From a checkpoint of a small transformer trained on Wikipedia: 4 heads of 32.
Each number is 500 + 50 x the weight over its row's rms, rounded and kept within 0 to 999. Layers, rows and columns count from 0. Numbers have three digits each. The size before them is the row's rms in percent of the matrix's.

# layer 6 MLP up, 448x128, rms 0.114, rows 0-410, columns 64-95
100:511510489555499528418419525500545550505557549412509520509454432480544454489452515460463688509493
095:506531474608542562462412484458477512518471480508514483541464512434537509399586450594523550492551
097:538533534456501526461427493471485484514518457438464461521451512523536432457481503487582596465548
096:384480442493439506443570522473526476423472533549607562472545410406569485513470488475538518511457
098:453524471431466427448550493538510586550444506569521521559551522467454429564414487520477482514495
095:466473526509481545597560483524480488584426414494484463456578502521431436602488475484417501497488
096:421554456473498473412443570608478493507501589556528509510577478472622400463583469534580593461526
103:458481538566396540529516467395452533542530488528561442528629453556524455535527479470476540464472
098:525611542498535511522469490378529490457581482572545466474480569458520509524498522470430535419414
102:479475562382502475495527521545467545397603483530490495528505485454470438491510559520441417452496
095:514449440519454397458592375417512493546455535549510469597435507424417494549541499495463470546427
093:509428464455591463557510456505457504469489539490558562442562491588515502476541426455446538522520
090:448529455398554517477442553422469545500471535526599471544486534557449509491461489522537468661477
098:528439467402454466571492472527654509355486398488474462581432429466379417572459464526494545469463
098:492477528508544488452510526562535544579505445472588510466463413460489430516506551562443344470510
105:536420528563447474466640402519468520512517595436590437504550424590461525523411531499439585568442
098:467428485431489497545406501439484507563552438483415389548507472542458490450498537404536511464509
095:528515526461481540490466511465495552430463542518457430494512468535570479514541522506604484614578
100:495498450469497524507460552601537494490615578421460441490458480506491510504439539536407476455469
102:542509525523527513479436636495456449459495494548547541591489427413523588470549517489425447489445
093:531485411491547480548503489478511543363590650441570410492588498489470526491453536509497548489549
095:540502539492510440492518538498504512542604516493464532469505544465488486514498413490649469441472
099:490493567505429508492487544580482483513572537589445565640494503534523422503490463452468484609488
097:528457535449538462509495562487457458495556501563507485480548448518532543632510523504478469432483
097:488423452532619525598487386431504500506570470496423532569500542499442491428517485552549521487386
104:533483461573446564540517482556499493576424548401496478445521481573505435496468454524479467524544
098:590520550465569479498552510557526445462432587458512514464500482475538498541474491546549506501538
101:446542407483481537503577574499453537536563534502509545414452409470389511472524520465438430549516
100:489597468519530526436481473480480513512496496536418506499485469408477413472447555485567549444610
099:532429487465518565523484492468505539388533499552489474385455512431528402542451538556429493497405
101:434463570584519534583577502553519535544523517411497544514482525594460497585592547380530527491509
101:498516405599541554447505459592493540456534436395464511509435543544481444476545529550522552476468
099:465483429552464518486507494481388546474551483497505513524520581508525539539504588499451515550483
103:535487463559540514461491466470498489544445513480461496503420420380499592404523533509532458549511
098:499460480614462457450522602448469420399495493616539501412486450468544494515459448521507476565455
095:500495501485473340529553411444539513469500518512481478516507412470514590475518554404511503457476
095:582546550485492463395457521456558551512500513524538516426520609602543510474608471486505497417451
101:418567517534453463649486557501435516468470528527488608527416422498557547480535513408474512517531
096:470461581444501577467446451447499575496502506448455487534512530536497515413476519511476500488529
095:598457597541448445532411452393538556530539525455491413521446574496515423487472540549467524426584
095:480447466462581472533589448537431496512447514552519493560404595415522521538473554490594493554575
107:565455506544542490436563493497588508402615494503508442391512545445560453491419461448507516470493
109:506551586471463528542536508483530514436498523478492453505560390581517449449583459528503472488502
111:484451402498451483506525527500505502456485586440435403463503484527529557489556476544512558455510
095:475442517545530454555557449413485549495464541497457548623458467417480536511515547402437490427468
104:556479416544610550480466566480490493584560520517500484507511518555469518561522510562495464531357
097:586387541548627484560415448437469494476469464567527508463405472491586485596509387545447495432543
107:499518542462480504472514542478429485542508491503575405572467462451436587523523509485378377333451
093:503505600474474470557478576547466517469461480526495505584593471440507471530512554483454519527496
100:520414618456446495558493585585476540575567497406498545574536527569453484535535527505501407496453
100:434501503460439578475533460459487606444528475517467443482520578456491406562441506546464479460570
100:434489476527572559536460496459496523546489458603534431572525450411515600530480508443479444454540
113:581501478485527502533429544518513520598485485508520604492469483454630551443523504495586522540545
101:560545547559551497556376445423473529459523571499562552493532546473540519477545541491435554502602
102:503502456454522620509401518560518541499452550458475591517515477430521569508562550545480490453510
101:585576459541576536462482504558484402514470510495558581479466472503585433419671480549548521457487
093:543519505540505453493515520576459436468524544594529517573558493528537553573538477456515555567529
106:556419518453490470468458526463526463562372538476548437528527445411508449464519502565456533475571
105:496551592479504483507565581474546560466472468554523487490492482462479474487468455473511430521499
088:652425536481477472532500541416468610363474621479533486494475565493459444481521495422560505512568
099:442488375539518521578442607477446523517471518442596476520440591383505535497525440509363469580518
099:500462500550501600466469403512495427496497441554424543461531472481555467509493487520492571488497
105:525491465546544517483494496534522556482509496546349405480490523502440536558444441548506544490465
101:550516413528457451492563523500438473495507609476548518487566425414468534526484484470568535565565
103:536532561590433608462544453487500559419486537482498513426471439481437507459438471472567585533450
098:490484540508471494500488511504477550566500515554554441487552466399476479430570483515488586461487
094:450538655466452507567621463554487530529446530551501415485527541542484512542508485440498523475528
101:530520573466455586525527594531409473430498493462497522499577512471493522569522462525472448528572
100:503449590484549454487597505381501474489581482542437566496445586447425546490520470492568473517502
099:530445565554484503447514512568582498521516429476487459387522450427459487547460532473488377631467
112:446619566506521510455427559493492476509484513514501466421498534465458508523485494491496492413516
094:508519505577557569491496382467482586507442578467548481474489555390577438467530532451440434489556
108:487390509427490431554518455541474539566480478413480543553498429532483489567502465516470532498489
094:517552433588543513511445432427509438499532522472525430541475421495485561469514570507605540556445
105:442501492514510400491441506527480524601472508550448549483562419495490516394474450492531386531495
109:500375653438509470360485502448497525488568524407465510510589470547505380520505515479518445621511
090:517581548468483510474418417511504499503485413439386534492520581493477502553469411533560533466513
099:460517526533538510536584568420377393486479529409477567511464459482504470581473394486543571557530
107:469524537426561566478532464500446490549536544489416522488478456499479478518463420499505458413539
092:480568455519532589446416513398454481514436542427509403505452533464596513461566501421483575521551
103:501508470491481447448557487556577558519499547449565472548485507493426468365565571513485554581534
101:452483474531487537472459405441564476479449487507599489433532502473499434527587529456457579462506
096:517409511518538425483619445550548482544434474427481495489524472484445539505489527431557577522504
112:491460465507559517509542444431544466375500508512507537533454484480487477489442459514436489468461
099:421395478411524497548430620485571466444448472492495500499428455463491484546545513479490448516481
101:523557457409504490562509488448515516516452580588478534523533433483518368509499465524508528440497
096:491430554472459589611515603488513537489595468481515473450504498537527437512458441456468485492495
111:374477561587403458489591490515522495525518506481566595515581516476479469561499438481421519412419
107:600542531574480540559509464487473467454446524408520404595430528550478425501515504538547507537544
103:491561646514555469534528472474462485514579572463509490500526508545538567479499496502492462492500
098:606545525515528618378542511483487479494551432510462408457516514566494549353442409437527423529496
099:473571464602560511497458509504373484478493568555477518515414476474492518504503551460525489495466
097:507481482488481438464555470507562526550518448544542506527523440525455501543497529451561530541534
105:537499551554513563433393530462517515412511507421462556456456574511495417554520488480551535434465
102:487405497557548492472513521403618534445473464478510554538469495499372440445545389473450547435499
097:462544461557523433500374543427515529445533514528473463455528470543498592515389486474626503582520
096:516484591516446484504465564546506462530525563530553535519603416480476510414540485459450499560516
086:479512629484555487598506564626544554552568498429577470430453504385547469457439511578426563547496
103:513542446539436512452448486418426564518482546488493485501549550416394561435469447522473507619478
103:471494500503390431481560513474470476581526530563478450492532486451429491505512594469450389538558
101:510487475510549513554521552527482466494636508465508514454530508537521561542455539521479511438424
104:531510521457545514408422498447460618483509451509555513490396508462559471461517525549435416462430
098:468489542490538493617537573460517455555476556438523480532531465456510468454538460480464507498533
098:562503467465490483545508527450478462571478403560564569498559523564412502420600629512470413435446
111:447504493579488486408513615485497577521562555544439498457426394492494444462430492480433527434496
114:451446498446584475507507523509480473458538542408457487529439476482529433513415499465469536455549
094:456575538492470508492560461453389587464397540460572451543544440488457553473473420532545481431516
095:470514490451489508504473540509497460547542421428557410460573541457435514412530506467565474521369
105:501503488547458480483472461458421570434579528482456500479508599491486552544530589440522497493619
093:452523499425450460445550564509482469533522528542522527516544368509463605504510546446514399473466
099:501622455500454475468502547483516532498475473457528513440515483532518533519528564507538407484521
108:496487464416485452454521482509513520505518488550463612516526477571540526504525491459579448425499
099:578446577558500414395582475391480532525522448549411453485532488597481486481421475452536497449486
095:429478482438438501624479488527486397460533550502485482536504493522540528435459422535530541575485
105:406532522516504481511528495558458411474420558551553472544530518564478527461472553444528503475366
101:554544424489423430586453513536544552438449526475524494527493445550481585487522459507552581478544
102:517538565539602424536496481560512535509486616527566486490479494402505608570493537492387507496493
099:462546486433539487450572535563557597533570553474503447560551471411547576429463488512496521537479
101:416463452496448434446495472503527459429537488449471485483499571553480528519423439384470518476576
100:535504468500496492460534451497501550491508430471457599488488576537503520471461488491409430419524
101:475409493463476451420554535510490567598578467493606501503576531525421485527584555533497509430501
105:478370587528509528471560439550520594475479414508571546546523496461573437520559512479392484455476
101:526593569561438432503455503527492521533430458499612600489498572521617484431503516542452480448503
098:524414402588525563580533480461452476510461552452513586477435488537437587616410475475508548538469
101:492568498436494515415488576539458543587546466510536480547461489624495501466479564607508506480566
100:576494529484509514502505544521465499520496417593528499534517530521610590500491478456433355475495
098:530567452487432425474558494537490512469493460440459512457486404536537485400427574528541539626492
097:504581485485460566415567503492586492559544509547432520574561450445446553475561486486504508509534
105:496515441476576566490518534539553523421460517466562511484468524535587522457527421398428533578437
091:490552487494458459489499521559591520534607517452503524454473473585491520537497442503470554499489
098:547386413533528495451467407453480491544565541485371512469482498541440627478454566573517479547461
102:548509503570652532482427476514548540501484503430517481504393549425489487468510577509600564480569
102:451420523505490503626483544534404397460515493584441454429447526554497485531447562514545578470533
100:412571395552581504430508543516474480475519545501532563466491550532452554555488464460512518478536
098:559562546458573503373503537556522521456517454413432516503555489506473590424548460513487512466500
103:534493525551536495495553443526488512541462464583490505560483503532374542483357465506519466449512
096:488495574482497441571414537488544520375493604525476499531449544502416450475546474477427513562506
098:411542445475525474566550481486549548482459586473540445494420595430545514535472506518508632580467
102:399438531559533552488491463605542370468355455561416520481503500432537450507544453537581499556483
108:506431535528466551575543501431542395437554483470484583539429606508430448569482458457466446579527
102:532481526528443495514456465445401428506452531442575467418475475500375462397473543453456420513481
098:442495498590527486492484595498493469570489448532583478442515425472506586528486574397409427527558
110:408432517465468513613633464507481508519473633514551406457463497454469486450460487465530535475521
105:488627495562469530537488543479460482582429514486589512474548472514463537482457508567509561393558
097:511389527481463516402565405482372451516537495523493523520558559497536522497591440435513451463490
096:463457562476534496492524463596407445508483530511567472430443530556553438478500569526512552443587
102:493515496532489413553520534511565475416457606553460566459418495463522492541482552561505522468540
095:455557447500542453464457510461504509608426537535523469551518468503533477386469524485496540549498
089:391576453417527440484545524617479643615553451534474523501440464454478505438540553503523464420522
091:542515497424462552482480485559531435497472462456474411523415513345474494409547541470443553547519
102:466483586475537559495469534555566474559566586446455547439420480483496568440500483536496500579388
097:494494518541565407538477478450547427529457528461551487437454450565545489480504468532521485476477
100:449544433501508452478530448563530466604499469548506442538464485489463517432465534542569467471406
096:517477518566447558509513452528470530428513460445463471472549582496518485466531487513526572368439
104:535532574499498534455534478449510464505540440521456501476518505552448445423394506560451596423448
098:538388549518617480555473504541453429451487559441462545452473611530552478477474452557560637574487
112:476546402462579474557487485469435458508470501479556466524590518483466444593546430531392449585594
101:474426442470416443464576550506508461566474429485513552568487420532438501450597556559578512545511
109:510469519521505506548660444453389508540589481536466527471436524519508537498490455536504403508446
093:509594484414529453481586547612514604560546436558560532446465487515506540479504482533465459469483
102:490474567550577535553462493500500521534599538433484480475542399576417533434376418543604572463443
099:611543531488496464498481558614472544442521471492568497378541497458460495501508488427468459541450
093:476605554533464506484492492576453529601575526432449453522413519515489428557589455478544553536476
090:539523457444431516338448464476450585500529556515437465450425484518562502474514588531583490491594
099:555454547482659457530459393492505454494461475402470538483483575489480381472495562553461475546568
102:412520470442497350488517435454481608525445578494572593494451449439391455483494469478578472427502
103:590529469465475486491526564397378537492501530498540407487531477527454500375586435608521417446458
097:458577617527523495529464522503529556523483559471520479438475429527538484459439508446463410421570
107:462559436484487415441541489467520476498541501571549485459531565404495453491483485549433500427597
112:541487502538529469486462555441523477440481469436447465498528424495441480453503580459477573436593
100:518471498530471473491484534584545519456530474541461526581492584516541496507513468570395450429444
101:460512506447548540456549532505451462524560491503604499540456415568509486513500439433478535509328
098:414430504462581578521464463494510419416551480459520509480490471568534606516529426525556462445516
099:454546513468463436532491590499520455502392558554604516470577469591453547387543515500542515522486
112:420544516509504445468402483448472410450544475472590433465541572551456589423379535437523496513531
087:435556381424512401489454514532496474445511478467482493463581505562437544459446427400489536471550
095:513500506438482520571568485472508540556577446547504534505574452508588489454510439564570488510562
099:466609467501563495466495526538514476583545559528538524533457495532510493376490512449538508495484
103:507502446513529509539436547539376423475452528431405605509449491475458469494546531493522505398537
100:502515557463375473492503485521493516487449539426488505475547436546444519493538501495424480504532
108:501489524587510488600453489536410466596517529504419450518510526546497493473537502492529502492616
104:501464464488446628454535391553430386498514465522454508561486531487448522559505459530475595465494
099:566565491477491525552580559565551409591423579478482496468457393468515517547494514494498600516494
107:420497455493578455387453541541452504479515482455490525477479543340475498495504625570454521459430
100:417385507550454465525595489464443537491416484548545505517509508494533389504470530487383507435546
109:484571448540466485517403428504454550506601397475524419450541501451499511514540552580464507445594
096:434547447521512532481556553436491515424557463634457484463535515485463526463401556523441457512503
090:513551509528538478469505490483582462611455478530504455506541505531550534402528485514492592525449
099:504481478557552552429479524466460453604513450487540468519541580464540534520492515512507510510416
101:527617526512488417599506480487375468529529499508615514474492477481467508494493469511549516438480
102:454535564493465509535570578515515454486448457574554488432520426504576514536515488429432592657506
097:511602517601526565524476440474492511460538489478447558587450460586549491534512544512474497455476
096:508486499556505503576446493450621464513526532491513597499446486382514467536491483484569399579564
096:528512557445487511522521446428490443559456543454495459494400478553485468500464600502502520470556
102:449598433494490495509431489424547432475489518480447473466495432487502552566447468469495502501405
115:443468440445485531443478457432572473518512497519497435516432452464540458454482303518538507422493
102:565494583441474526472423467521514334496488430509524449502447520543450428522506484579493513509469
105:512456560454420568512452603578436585401479420499524473458428553504620515509494510484544587373552
090:472578506477444429524488455515409562594401564437530523497594396504479403450462495503511564481452
099:568450419508517462496512536518468519530437530523477412441439531393506551434480525528489590525448
104:464483580545534514609544421468507526548430407574486513507488496466529504517557543612506494504409
092:499518561445500518628569518534546395579502464524555478503563529502554506510508384463501561537501
095:472604468530521394523527500532523512511547577473487549527405525447417499457463585428514578468474
105:497559478519559437509507559448545555582523550465575529541451424530518577420478488512524540634454
103:508447558414579504450462489538521589531516526544486425544506561449506549568498522553496521538510
093:498542409538561521545512565528493533496511414503457513585508390542492421531458470504533512442396
090:554485631514521495509500461510443469395509447489488564467534581454499370515381520448490459489557
101:440514479392565570498380441538454459459432526462499462490539403564495598519545521499479530553530
098:475561504549435526487486510492492588469475482585495517479462476421501508550553507462491574495512
106:533508518500462560463480479480460464509508487467498466442512402475487448603516482501470495447497
107:536541489575421451485533536475519465532507564586489529416438550628624465425464589512421506500529
107:534547611400462460506565580485418423549537512534455478430484501543500531517436524482501553422572
113:442605483510522509476540511529549497421517517401519437463515528455533512444483549483602495437467
100:474411427492486563588505439541413505511534495488416498503472436479430567509522623470504533589520
104:594541444503466501524472471530597508427466483493573518471390513447505438547515522536449559562470
095:537567524602570467472355528501519573383465552401417472511536587449516527455481474527464514476441
096:558507607526404536549427464509489418518476451496557476539425517581463523526645538486476438469496
100:491509419476463559546469478579496582499590503457484442483448448541525431510512405533481479538527
095:463491542467429394544530539523496574493535471606538409522569567510478378448523477508444440469509
101:513463375518457504456506517517485495514572532500523515523532479489453436494485507513460519405462
085:552606533468479563414459535493457548460435465512474482549543545506527477536548483484486442405474
101:536520422473582486441476398530540609494493508529500513403462542569596519457496414544500494563407
096:489545442603457499517472508448457615494453524481457522484607554518483426502573475557451451506553
102:443535458550561446467554524509533447458603523427582475500412510555459503528564479530523587420495
105:519535526482547511658515429454539502558525525535476493520490516427578506539446520481492548516511
108:451481589549459443503551550527650531568509577558468448538527530411518562448476617517464528511569
105:573506506503483475520583596517416470482528525532512418534555578420511626485506429517536446682502
102:513509552497500503512593470458493562524531527536662479515507481535479548504466556506524426506533
108:465499565472419485524544514553404512549535523508460484432511531536580405449473600515514514401505
099:507558527507501539472501572563458476556503612467492557471575575458526458513558410561477559480507
102:558504541408530550531572543483410542523549472530549539524476455510501480546553491488555578441535
098:474519481475516428467544511477566525487520510514462572578505513534484446344548543483377458579478
095:487508473582485628443492495519533497460477570459461439600511552468510562544501532509509580482438
096:565421414453515467453461514473438602560523475548518508501520425493468495490504465508488420430542
105:400605484472463584466502467544524521520449559526541572511517526551521539492516482558443481495434
102:495600522508482499481558428570481532474524402562522455466548422477499495532513550535450421511490
103:541491504500439501517598522415511494434489508470446501516479586510524624494552350430599515499531
102:475454464523457570455403605499459514430470556398510574588512581394463512427457476606501447520466
094:525586481469433639514487510421465454547484411503542489440549478435558549517557534462471501507552
102:503514531550509434499478578496441534488573505496600484572567475523525534468406499511521418503570
103:475499493503464390482470531592598475588446557478580470437495486547465507573540446465476531594440
096:474511572494496527544481484620456476499480489523579505430350505494500436357493554548484535609507
102:503477500479669594532506535475509511505459548469583488468480604547474378427623535512440505438457
097:441473521450499399496530537521583478560527489404515536582520522484454482504576424470449529518421
108:535432533516467457432597529447416444550457473459488511550501551510474520439538431451495427500442
104:613542534476498577419491499452486515449469469472585516490459511426449439500555525417496484520481
099:489504505521646574545379445467457421511443455496461406487438487462452478483499465493527535559485
095:569502437584463469468581585427518522452509503506406443512484528447529540481474426582530532584522
092:620478550516554572553457538486480475486538495521424512535557532498552444444557470592500410452513
106:485442424500455509439523526477473484390512534507542486499472451550545466481437430457469493507510
104:525409547538526454453511544533552497445432491494547425427461563468494477488427450482398452583529
099:507496560454478528497490534557612600497533491592533559461458525507452516475526528425565480472560
106:414573457405511427483429581485511458632544534429462462546511501472520484554485492504550532466516
100:452494533540480436473582528451529451486540591475552479501553443508499545421458528507571476541473
093:464497538367429412472530462508473455542499396591446586516538466496464530568515506565478515459587
097:490482518466481472479598511527446378455440466478476562517406475499458395457470530500373548516459
099:493598427583541480514535587442445557526509515532422524498501518479367498487381564441464454474475
104:481565468457557609484552546354405507549566442485451535558428554513514503486557537584421467500541
130:454502442450490526523424480501442452448489532491437421483532478466502479477420413472510423499538
106:570495532463471506542436510473483519518484415544407505470597499550529518448518544368503548516536
106:485531437536625532585502520411485435482440462556443502542532538454415515497519573558552502446541
098:562484523517557474533527508602546473546487455459525569430439480505562415413542572449545478513513
101:475476503502524514489475397466477403535524504467521423443529518534498548486476444461551595500497
108:524517482379499436461527478469469469535435395492519507405522612415527522442502602449499496489531
098:444461586542513526546489553514520495393511476493510423519425550392518454487462444554485598429493
101:508520550524441521478430495513548531458479507551520409502509488455471505447587457369542495461536
110:530412467460445484507484527521523463515500511472467492495533462440530520527464445384529538484519
103:572566464575455415529536477602547443550514473509493470430521480555587498431464444455485501515507
105:486497511540534557531462502464474539441476439491436477567512580525375494488506511521583518437407
107:462431470538519494450443478452570565539455506476515539453380411492451549459519553448500429588386
119:506484474559448641530426464476465456503470478497541457585514501576524505492579469533426603568465
105:435475527463472481440493566502479437523426416536550490468573497625463441555450435507481520495514
098:502502549509426572615551537498470484611513483554570545482482492504582486438438430526430545485565
100:470598495574618480547443530355500461487498402591552516437570529398564501587380518584588525471491
100:398514474571497513461441559558552548592436439519547552469439420529505576542434452489455535451481
090:572413598481489455492471498541473576486438530435563569587405555496477386438516458528487532489480
108:462569473421540495540427463514481539450477473439559540395380451555500365439511543573528499520485
099:489439514493429464494619483522474548584584535466374514571556468552415557432531462497443525492483
100:443536401439536470571465504559571567523557545427527463530513528455449558582468581483526449514494
098:495475433571583506520428415529469524490441481523504463609385420526511521513482497529463517458486
085:447478425571479544468485494376499405516361461436494483519567467466529493402481529527533479409488
099:538436508445525508513472509488554440453569477442472513453527453541536449524537480517522455510400
103:532435483507516609427482518458474367516486496496531502478519591529562510471555393450599516505540
111:501477519559438405452535525519453549512560560581463476538497488513503590502563492456537462512445
108:442526481515520415529567491517583492462510400526544588464516483528556462481533452428553551496472
099:502469507468442587458496512491466612393612524405426531402493578509495532449490495462558539468560
105:556437446489448452506583511564489565519474560538488495578458352552432468513604408531511492471511
095:528488430430451509550462453606497475564413476416508421555477468497520469560464509461531458434611
094:429489462527499563457551485584527537402432586425483462476483522541533498520479427480412463493526
092:518510361470528429567593550454468509520468525450590450490551480416448549578431522452562571473421
094:487544459529470443481508601446533470507459502630510551500535433444620526352578477534470584493405
096:459482402514558429546508445463450454437488517495569481528450435533448604497532428513517496484525
095:556496495540544512473419441482466469467497493577467442514515540441558524502557536580556426472518
103:492545514404528476460603485470551478408558526518425575466392433507468504485475460433552549518483
103:634419451533399408529442494419397456533502482540489421521568475552474456587439552534557415485478
107:437599437445564482465531503478537568504488490467513605481521574538466434452511525516501386493570
100:530480537523550484540588492578478584521407505467459465539591571510513515517622364513476481470498
096:488556498511530533444512471650521514575478519527429541393502460524559486551383582476535556523453
100:441490600509594552600507489445510505604575486514441422559430507438560415511607567477457506497502
107:557505591511502595558479577494465444473530497469578374451535546434502531531415497544427504494463
097:464417470474509465456419505519524463514472535479494530459434490448504535489485400502509472488474
114:593561610498596510542501503498511553513539525557418424474473506555521447487419476539470588515527
090:465453559521545464463511455570481525590557513593435525524537510549537546549500464481500480505549
091:440457476438444495499498450490447493486559521524592425476427533442587497549468540520585451475546
096:527493543473522471554511572456433522513503483558514544462574497519420530538447471457486474585520
100:578571613459542533501481415529471451502433451493471599584474542571539476465539550535508468500449
094:491540458682528474454552488453582531520505523449560444488540629512566532506492483477493494590434
109:525522514441428557537467492520479478428431535492511480500457496577471479468537584551478450560431
095:474533450459490497507583463475474509506555406580485445467503536475508480504514564536525501446538
099:436547490377508434484544525464479547445553463562566472476495461536517433376533462456498541473443
099:537531425459477479535587557434501597448472536398584455441514478572392440461447527461481439505486
093:514538522445491616552513482560503597471426497448494514473382533571497383475456440435463457505463
113:476574482431417470507498475486508514599565443437515439568465489440569510568479492644582529454409
101:511478504539464505517472448519517517528527448431466472568404503472534528501540550493522543389468
098:458523462493510507503468454488530443565442564505522545519557517434493462484518616530418461463468
092:443435503461526549497492500529506484443622551420478467512480652409504560482512485476543435502560
101:539443495556472506474536467462503435432525544507449616495476587499513492494496573525470518533453
095:437534519526420544454476452583492569498489470568491535566472416582483482571483547542471491567462
112:508533547500487549571410478458547444590472563512515490482562480484547421539439443555471538510485
098:419594559414462511518508496527469594540464489543550419516539437516544493476555530532528482454493
097:575488485492468583495492558448501551518404441559431463499535407470551494524469497489418474520548
090:528522539607476432471519499517536549494580477539573493598540493463511494579512422516552419453473
092:448518535444539454486538491491476521561416470458420428575607478478520511520487521551498600437533
102:487460627544454427506450485463487501506442523517528495534491395537474605454555436423509441468484
092:427465559532443481448518485508534515501544440409529532479537490548488461450542457492481489521405
102:553461515457553386431597438567481586595489524476508536467467496539529462436525415488557488501538
093:433548473441490542420470450492413589582509524466556550571512479460528572500467571493441540459634
099:605467538504471560503489570459494477529482497472553490589498548476587440498474442711504495540523
106:511485523458483441428509465520538480513465478493402421541525500495512553481574447557500475449526
092:458517483467472444529597473537484617595474496470520499506468478522473563420544525573624525438499
092:536495525565470510484540482498523461547413526498499519459492607445493427623460510437388513559489
097:473467605494472531454448588508552503483428473503456514478515507448490492535553488575527616473521
097:433534538521509528437483530513553425551496434588429460465521483411543470468503497493445533454502
095:558545483475453558444493522458477421530506495514472527442569533611406528486385545485517528455493
096:540457569574466451522501524484581500502471503406560453465512525452541478529489522508543617464469
093:450468627513503528506475478545513479464488513510420560536507514515552462493522591472546524571453
098:512442519464459459529425470434565490530501580505490527533472487503539474383491469544515490445468
102:474587485485565494415537466441516510520545568631535588562529561453355612498537469422520517561540
106:502431483462499564415522531560565527546551437569489453504445483489555458488528437536503563542451
105:417416488532435507494569576551402582520431472573470571555520507523484522564482451498443571551469
097:418487509567405451489474440601523618416526608610507523528507501504557615547394527468417574532520
093:479519471549469528475513565584516457548512475419589528488513432549487443545542416548550555500374
098:500467468550519433570541507474471433502527560443525508557467611507485476492452525453525444528550
093:510570588437512576525434473470369458539535516524464404435462479513571535466552518543515529430534
099:509542462543519503496461492588519497487464546490596460575553479449405470452473526535409505550489
092:457450470561423441494470526527417596464491620397589563486484486526458554451492469432528520465531
096:508465502488506457450465444424431438523547495490480569491521486492504536446500547458442393451518
102:433451558445469512484435462510471600631460570518501454534572431456503569469514424506526457602443
098:615502525553560419556514422553489485476510567560553546534394552474502480563460441507544518397505
102:540487505413587518498481491436471572413538463435536435522380443454404460536472460491436472489488
102:511528479463527485439440501565503447619474436559552529637491516493526615555524599539405449551500
090:530552439492435533469480472470464544497582516503482413508526544472507531453507505457541576477458
097:458601585558468474516580519449569531546473473460502490428509540537511509428390509477530447511449
099:474569520434508478494561535512412469483441517556463453494415499489605479413530549477463458542538
105:474442623527474603496519479448489444503517526456433447497476476515473496473462527602538465435498
107:604525484522522534547524435443561464418465502558445490481524538528431532544456524487484459446534
100:534548428528563580429477632428540486516470450533473564454624507623486491457414559430517497557472
096:504570497532443502487464495459594516503471604540472432510462474447501605444422560536539496511546
092:475534438449483474447561519563480579474542555411620562458537487469480582541554528546565513452428
104:528554482526558454515489429446432538391532478513616491469523451428413439541470463425466545453612
087:591576480458444518561450556514441417604473456514511580535518401521549496511574511496525540573510
095:517418485497478542522495476541553664470472580603509535437491519463432519389496545490440518539473
098:440447486506435590509500451505500573386540511537442474412497578481485483507463516510482546554518
097:557472435526504511431477415459462479493468540537436453450482610577564550527482536468516536574580
094:492506546502595550567531384436578534538529529383486464470442488457483440461506507491573565478418
109:490494441470520461448503468415515525541417497549486466477451508469442512381563467490480542492555
102:512516488513586549520424449482481518462428460511523529519427553527553475597531518520459402457527
099:360437499408566569612455498492439469523559551472375478507455514467511619470446579561503530483552
095:441404474574579492528456564569542481533550612544414510434572487506523527534395403481488508564487
097:572522479480454546424435539460451392554509508559429417536516473592520497502439455557552321431487
088:483473456447488451468529582559519447473496494460384439480533448504478453525384536520520529466605
099:538494501361485505482626511503505530577554564438505427505479443394457510484508444551532473545495
098:541459452536528474549535470482553451421422492561427508516578483587519587526476516605497493507512
104:527545561524576466494548504513507450519466456545431573501547440515525489508524545454489512504429
095:475480433516499523489541430456479530487535461531481409604543517427506450465518465600448505533453
105:594466599451472479425590499502531495520557501532515571565445490507484600481476419501497490529479
107:500434498522524463615464540486550426505513551468416472507533585506511504477458541462495476510501
095:469492496490542528583525495516465596445448455499550494493453533507466522496421439583548548629469
101:457518373534518551461539513527494559545500548567547580530439498512488480524511537459483519467592
096:453493477511503462472467501567525482544504517477537431406540495509517546465349584490593506616517
078:490544518514562456491476499561477515483477494520522439522457540531456620496487637564529459490484
098:555414435539481539563450557461550499554558489437416454513627581447576507510486454472528536484464
105:561558523441491571487533456450515566573472439449579457486469550506522592464563526455495420352503
103:430415522520454439455526491545422552502534537527525524485529613436492560592497486380497500488472
091:538542485471455575506534565500602473572520520481498511494592515400525516587475538494506518478555
105:545418465423409504439441471463514495428523505571478536494558484537427509567468428568465456516595
101:579488481546551504453497564454577449455506430442381530557538559457490482555544485502523522423514
100:544513443557514510560552491512542398504517420545473529489523510507609519569517399500512474605542
097:492557500495515466571487489433465428588551468491525471554464501556596577471472438560555491355492
100:472478614576518460556569494477491462505457511448460494498517477436464496503527440324541449428483
100:432480496552496625474462452535548455459504515293606477600524475508514392427527506489514481427435
102:505480528546571576487533493427490574468513402469509402503472397561495510423487526480482593582520
110:406525438500494406409476491533522570484526475428470510459438473503465463560477504445525483552509
114:554471498552518415459562507561498501593522457451506460465445576487493569569564444444485511416513
093:483500596530452391536519537555438568511535514547487498504504466515591563457505547425436493477581
106:576474522485510567507441506503507539398491545543483499440485603437478544525478611539589470477504
106:528599612496472428569551507556490608436419505519532525432446507541517532417498637468562519454547
097:416426509543547449479455434547595444481473436499483523514466444460561408469484497480530524417335
100:468358508464463569482611484500413480572529482558506508535498557534531530553555410470472518498477
101:493458536486449454469463511529472446423484512574494622416550481572534573479480519494515567533461
103:425447574535467595401581457547497509531535548422520469507515479494449505413471556471453409546471
098:533433456573522415471493446494476604543505554392500550534625501537509547435518568525531426474447
091:545516535590488487540545430574521570544547522513454526528426552477579497518501556447430471540481
098:568537440480527449503455439494452508519482503577502526508510464582429506480567537548521528534480
110:430396531524468580525571508519513550537538460490510502493487412474502435456496423515434499468375
090:484539493514527482573527502579513508520494569611473560590548475506461554468504489487544567542424
102:413522491475430505443603481519557527476484563491422504455481443561603453528422450460458561478557
096:502493405458517449541447453517519458561631483528437446476544449560456398520451388458457570499430
094:557518530428441457496482602519557572490434522528434569475553494568449578537513436532539658532474
104:525516468523611448546420560463498442517483498469488413436567527487530511542369479523458498510473
097:496481498492580576505446483568474442507488572462499508497463497511540595399517542523500447466508